Weights of a small transformer language model.
Size: 12 layers, width 96, 1.97M parameters.
Architecture: rotary positions, no biases in attention or MLP, untied embeddings.
Training: 99M tokens, 3033 steps.
Each number is 50 + 10 x the weight over its row's rms, rounded and kept within 0 to 99. Layers, rows and columns count from 0. The size before them is the row's rms in percent of the matrix's.

# q: layer 3 attention query, 96x96, rms 0.049, rows 0-15,32-47,64-79, columns 0-47
# k: layer 3 attention key, 32x96, rms 0.0496, rows 0-15, columns 0-47
q0 090:40 51 31 51 47 50 51 61 65 38 44 49 46 63 48 67 57 48 41 50 53 53 45 49 46 53 65 53 47 52 66 47 50 72 48 68 65 25 62 46 58 58 56 54 44 44 49 51
q32 072:54 57 56 68 36 55 51 44 49 54 46 34 54 53 65 57 31 51 63 61 49 35 43 44 51 37 30 56 52 38 67 31 55 71 46 31 50 52 59 48 53 50 62 47 48 31 59 49
q64 065:46 68 40 50 49 51 50 77 60 37 57 47 56 60 68 45 45 55 48 53 28 34 60 53 40 55 53 58 64 42 45 58 40 46 53 39 42 34 57 66 66 41 40 48 44 49 38 41
k0 062:54 46 56 54 42 56 63 61 32 50 59 66 47 43 58 39 55 64 73 48 47 55 59 71 42 55 54 36 53 49 35 65 55 66 51 46 38 57 54 58 46 46 44 54 44 52 37 46
q1 107:45 63 48 71 46 56 37 59 60 60 61 64 58 41 63 64 46 41 62 55 53 62 35 40 63 43 39 28 40 61 46 59 45 57 44 51 46 54 37 58 34 55 58 44 65 44 51 45
q33 078:52 49 56 62 47 44 58 62 64 57 35 55 46 54 47 40 43 60 56 32 48 43 63 41 64 71 47 41 46 61 46 63 39 47 38 55 54 60 39 51 33 44 49 57 38 42 55 40
q65 085:41 52 59 53 48 51 48 75 49 57 55 66 65 43 54 62 52 52 43 54 56 73 48 51 64 66 52 44 45 48 42 50 49 57 70 46 52 47 38 60 45 59 55 40 42 58 44 52
k1 092:49 33 30 45 54 35 56 60 59 35 48 51 61 52 44 52 60 54 71 46 55 63 54 63 47 46 69 42 49 39 40 51 64 44 40 57 55 39 56 46 64 38 54 44 46 41 45 64
q2 094:51 33 51 52 57 43 31 40 46 52 51 40 41 54 27 45 50 56 33 67 50 32 70 54 44 48 65 62 59 47 39 44 49 52 57 39 54 41 49 63 53 43 37 57 57 65 54 40
q34 080:52 48 63 47 62 57 39 41 47 50 40 46 64 49 37 66 47 45 47 59 53 35 51 44 44 44 53 57 49 48 49 45 50 48 37 30 72 46 56 42 36 45 47 52 66 52 35 37
q66 087:53 48 36 36 63 43 34 45 47 41 51 34 37 60 49 56 56 56 45 61 44 37 55 50 53 58 62 47 72 52 55 59 39 27 60 32 54 44 42 57 48 41 44 56 56 68 35 53
k2 102:49 63 47 62 45 52 45 44 45 60 51 56 43 64 43 56 51 47 36 41 65 59 45 46 47 50 50 39 33 50 65 46 57 58 54 32 50 51 25 41 52 54 21 51 52 62 47 62
q3 111:55 33 41 36 51 45 44 51 55 45 59 59 52 33 67 70 51 43 59 26 47 52 39 49 53 47 38 50 37 61 42 31 53 65 44 54 56 53 54 39 59 63 73 45 61 37 61 48
q35 084:53 39 62 39 52 43 44 42 60 67 62 53 44 46 48 45 47 43 55 43 55 58 53 50 67 58 45 51 60 77 42 43 48 73 35 45 33 57 56 49 48 55 60 45 37 35 42 51
q67 093:41 40 58 54 57 30 49 34 80 59 56 53 56 41 55 48 54 51 58 35 52 51 51 49 46 56 52 42 40 57 49 41 42 67 52 50 59 40 62 38 53 50 63 53 36 36 56 46
k3 104:49 43 43 39 40 46 58 58 56 23 33 53 52 60 47 59 61 55 72 48 43 62 34 49 40 30 57 47 55 53 49 62 37 46 47 58 53 56 60 39 37 46 60 50 48 59 39 55
q4 107:57 65 42 39 56 44 47 56 61 48 54 62 51 40 71 51 52 45 65 35 48 63 45 37 54 53 62 46 31 56 51 66 50 56 47 53 47 53 54 52 46 62 67 60 43 49 47 41
q36 117:59 57 32 34 55 36 46 56 45 42 60 66 47 53 63 43 62 54 64 38 51 51 68 33 55 41 50 41 39 49 54 42 47 43 56 66 41 45 45 44 52 47 65 70 41 56 36 61
q68 103:71 50 54 43 45 56 60 65 31 54 56 59 48 35 53 51 46 60 59 32 44 56 36 48 68 33 60 49 37 47 41 50 57 57 52 67 31 49 60 44 54 48 71 63 34 44 53 51
k4 091:42 35 53 37 61 55 51 42 58 42 44 52 56 71 45 53 62 48 73 51 46 47 58 63 38 41 49 41 57 48 59 67 37 51 46 47 56 63 53 50 47 41 54 41 58 51 49 64
q5 100:47 40 47 50 44 59 44 30 45 55 36 44 53 70 42 42 47 52 33 31 55 43 51 59 38 37 58 56 60 46 53 41 66 54 57 36 38 42 32 42 49 38 47 53 45 66 27 47
q37 096:56 42 38 58 49 58 42 30 48 48 55 40 52 58 45 39 51 57 52 61 54 34 57 37 34 34 46 52 46 51 47 54 56 60 45 29 45 49 51 63 46 40 47 47 57 45 41 39
q69 103:45 43 41 66 39 52 40 45 51 62 64 40 44 75 51 46 56 42 42 42 54 34 69 37 35 40 52 46 46 59 50 46 51 46 58 26 50 61 30 66 56 49 51 52 54 62 43 48
k5 110:51 49 65 59 39 61 45 45 39 50 52 46 32 58 57 39 41 57 31 59 60 45 61 31 38 56 52 50 56 46 60 46 53 62 45 30 50 61 47 59 49 60 40 37 45 46 49 49
q6 119:56 60 49 53 39 44 56 58 49 50 45 66 57 46 54 65 51 48 63 49 44 58 32 61 67 50 45 52 55 65 36 59 54 52 52 69 56 49 65 54 45 43 59 58 46 46 54 55
q38 127:58 50 59 71 61 31 50 48 64 39 52 55 52 42 47 44 52 48 67 46 48 52 36 43 69 42 31 47 59 47 36 61 53 47 55 63 41 46 62 51 41 49 73 42 51 43 53 50
q70 116:51 65 54 49 46 40 59 48 55 44 45 55 50 34 58 55 49 55 61 52 63 59 29 46 67 55 43 56 48 53 58 52 50 67 51 70 48 43 58 46 47 57 57 54 52 33 45 50
k6 110:65 55 51 54 49 42 46 75 53 53 48 62 52 33 46 62 57 58 60 39 44 56 31 42 59 48 52 66 32 62 43 56 48 32 47 68 61 61 57 41 43 50 67 56 71 44 61 66
q7 096:48 62 38 49 40 53 52 59 42 34 45 54 47 40 53 59 47 57 50 31 51 58 51 56 61 55 55 59 53 58 56 50 53 57 56 59 56 54 47 48 44 51 42 37 33 55 39 45
q39 102:60 56 44 55 63 43 55 55 48 49 46 53 61 30 46 68 60 44 73 56 44 43 36 60 59 58 34 63 50 42 37 58 49 47 52 49 52 38 67 25 57 45 56 47 37 63 59 46
q71 115:50 51 56 48 59 46 42 54 61 52 51 44 50 47 57 47 60 40 70 60 30 42 69 61 61 56 28 53 59 61 44 51 32 43 49 52 65 68 54 69 35 45 52 46 48 62 51 57
k7 110:53 42 68 46 51 53 51 59 48 27 54 56 69 29 32 47 46 56 45 56 53 46 33 56 63 55 40 51 43 41 33 60 60 30 45 77 51 49 56 45 66 44 55 45 58 42 59 46
q8 103:64 63 71 48 49 46 42 42 71 52 54 53 73 44 59 55 61 38 53 53 41 57 44 52 58 38 48 45 39 56 45 48 48 41 54 37 52 41 48 35 43 53 54 56 56 37 40 48
q40 108:57 63 52 46 48 57 45 36 70 55 55 56 49 36 63 48 44 41 35 43 45 46 38 63 51 49 41 53 50 64 47 60 52 45 50 57 63 58 52 48 59 29 54 60 49 43 41 47
q72 105:49 52 52 53 59 52 45 56 60 52 54 55 65 36 50 60 58 49 63 56 31 45 29 34 42 38 63 46 64 72 35 49 46 43 55 38 49 45 51 46 58 43 65 39 44 52 53 44
k8 111:48 45 44 52 54 57 57 57 40 53 56 59 35 51 59 68 45 39 64 50 58 62 37 40 63 54 52 45 55 65 37 61 55 47 52 60 43 46 74 54 52 43 62 45 40 45 54 49
q9 102:44 53 54 54 55 61 54 55 35 34 47 58 66 30 62 46 46 62 47 60 32 46 69 35 55 57 67 46 31 48 53 41 48 40 60 47 57 61 34 56 45 48 62 55 57 48 45 54
q41 098:59 43 54 50 53 42 38 51 56 59 60 62 54 40 50 39 36 53 41 64 45 47 46 53 54 60 48 51 54 49 62 43 49 47 36 44 47 37 58 52 39 56 52 28 63 45 69 51
q73 115:52 43 80 36 36 62 49 45 39 51 37 62 55 38 52 32 53 64 45 57 38 49 66 54 44 53 38 46 46 58 41 51 60 50 55 38 50 69 39 66 49 48 42 45 36 48 49 57
k9 103:43 60 44 51 50 53 59 35 70 70 55 66 43 57 45 51 38 47 44 42 60 52 52 54 52 53 60 35 64 59 42 67 38 51 65 69 62 39 42 55 60 46 43 56 36 53 57 54
q10 100:37 42 46 72 49 52 56 46 31 45 54 55 56 44 36 46 51 42 45 51 64 41 63 47 42 44 56 56 44 48 55 56 35 47 77 65 53 38 59 39 40 47 40 45 44 76 51 44
q42 088:38 46 38 40 54 63 57 35 54 38 37 50 62 42 49 53 47 54 36 59 47 37 45 55 39 65 66 54 60 55 54 59 67 70 42 55 45 48 54 57 47 46 39 28 44 57 62 39
q74 102:36 40 46 56 52 52 33 48 45 42 70 49 33 54 43 54 43 45 43 29 65 47 67 52 52 54 58 54 46 50 56 54 49 53 59 41 46 60 49 52 62 37 51 31 58 62 43 60
k10 100:63 46 55 25 58 46 35 56 49 52 46 65 54 51 61 53 49 58 62 58 33 47 35 72 46 62 40 49 39 49 38 67 45 55 44 50 49 45 48 51 43 37 65 55 55 28 47 57
q11 103:56 60 39 52 34 52 46 49 65 49 43 52 49 51 49 45 57 36 48 52 62 39 54 39 45 47 54 69 32 56 60 59 41 57 31 54 38 56 59 38 56 63 54 47 30 62 68 41
q43 112:35 54 72 39 51 51 30 50 59 43 40 47 65 59 47 51 51 42 42 66 61 53 62 32 43 42 59 59 39 72 53 67 45 47 40 45 49 50 54 60 50 50 49 54 37 85 45 44
q75 100:42 42 46 65 42 52 58 53 63 55 56 49 52 73 29 48 40 44 49 47 55 35 58 50 35 43 49 46 48 64 37 55 69 46 43 47 45 44 48 51 70 60 36 42 51 65 44 40
k11 101:39 43 45 40 50 58 54 45 44 49 51 63 38 35 55 44 55 72 40 41 46 65 44 74 58 52 34 43 55 46 57 46 51 52 68 63 32 51 45 53 50 56 57 40 59 34 49 56
q12 092:38 44 51 61 38 58 54 57 25 60 39 46 22 56 48 47 49 44 40 39 62 54 54 56 56 55 60 30 53 44 49 62 53 57 47 53 44 58 45 69 63 58 59 36 38 56 49 59
q44 093:51 58 46 46 67 34 67 48 49 45 31 62 54 54 61 52 56 47 53 54 35 46 31 55 54 56 64 60 54 43 42 53 57 63 50 52 48 24 33 76 50 38 50 46 41 49 54 44
q76 107:43 51 64 44 46 21 59 47 37 50 57 58 41 59 64 37 55 49 53 49 39 51 45 49 54 43 45 42 50 42 46 65 40 60 54 57 45 51 60 72 58 38 53 37 39 52 61 52
k12 093:59 48 48 42 56 49 50 36 73 32 46 49 78 46 51 58 59 48 57 48 37 47 64 40 47 52 46 61 42 38 64 61 63 34 69 45 41 58 56 40 47 65 42 43 53 52 47 69
q13 098:53 55 43 47 56 54 57 40 48 68 39 63 46 52 60 51 56 37 42 61 34 52 53 50 29 62 75 51 56 43 39 49 32 49 54 49 44 57 54 35 68 52 38 49 61 58 31 66
q45 115:60 57 60 39 57 45 41 15 54 64 36 61 55 38 48 64 54 33 46 56 45 45 38 46 46 53 43 64 52 54 43 59 50 30 43 28 61 55 61 57 42 41 34 60 49 53 48 50
q77 100:51 59 64 43 61 47 45 32 55 69 48 53 66 55 57 45 42 38 39 69 48 45 42 66 57 46 40 52 37 48 38 53 39 27 46 37 58 61 72 50 47 51 40 44 52 34 35 48
k13 097:46 56 35 47 69 44 47 34 59 52 44 57 48 47 57 70 53 53 51 49 58 53 43 61 65 37 66 53 66 60 43 37 57 43 70 38 36 46 41 61 44 46 32 36 65 60 76 54
q14 105:54 45 52 53 46 60 61 29 40 70 36 26 65 51 53 59 42 55 63 57 42 75 61 55 31 58 48 45 60 39 53 48 44 47 32 55 66 57 69 33 53 68 52 56 50 38 53 45
q46 110:37 50 51 63 38 67 50 41 38 53 42 58 44 47 61 52 55 55 39 34 63 41 51 51 37 56 37 59 52 44 43 33 49 67 54 59 39 59 51 65 39 55 71 61 59 53 51 49
q78 104:50 40 51 61 44 59 52 32 47 56 25 36 61 43 52 64 67 57 48 48 65 52 51 60 36 42 62 58 52 38 41 42 51 63 68 69 38 56 51 47 42 46 70 55 51 35 54 51
k14 102:59 59 49 48 55 55 45 53 38 46 64 51 32 43 42 55 43 47 36 56 64 53 61 38 55 41 33 45 53 59 64 40 50 50 42 42 38 38 38 40 49 47 48 43 41 56 46 59
q15 100:53 40 57 44 61 46 49 46 38 53 71 57 54 47 44 51 42 42 40 47 51 58 42 57 53 62 33 47 50 53 45 70 39 38 39 62 48 58 54 76 43 51 42 50 59 57 55 66
q47 100:56 56 52 52 38 64 52 33 60 56 38 58 51 32 59 51 40 63 46 38 63 53 48 44 37 60 27 37 44 43 60 62 64 61 49 44 48 52 52 60 51 53 49 32 49 58 46 50
q79 109:43 41 58 56 65 53 59 59 58 55 38 52 70 48 38 65 60 56 29 38 52 54 35 42 60 41 63 44 37 51 41 36 50 40 55 58 45 50 56 34 51 44 36 35 41 55 52 74
k15 099:54 55 50 55 40 46 33 47 47 56 49 53 74 58 46 44 53 54 45 57 45 42 60 55 35 60 58 55 46 60 60 60 46 65 36 29 58 58 47 29 66 40 43 55 50 52 41 30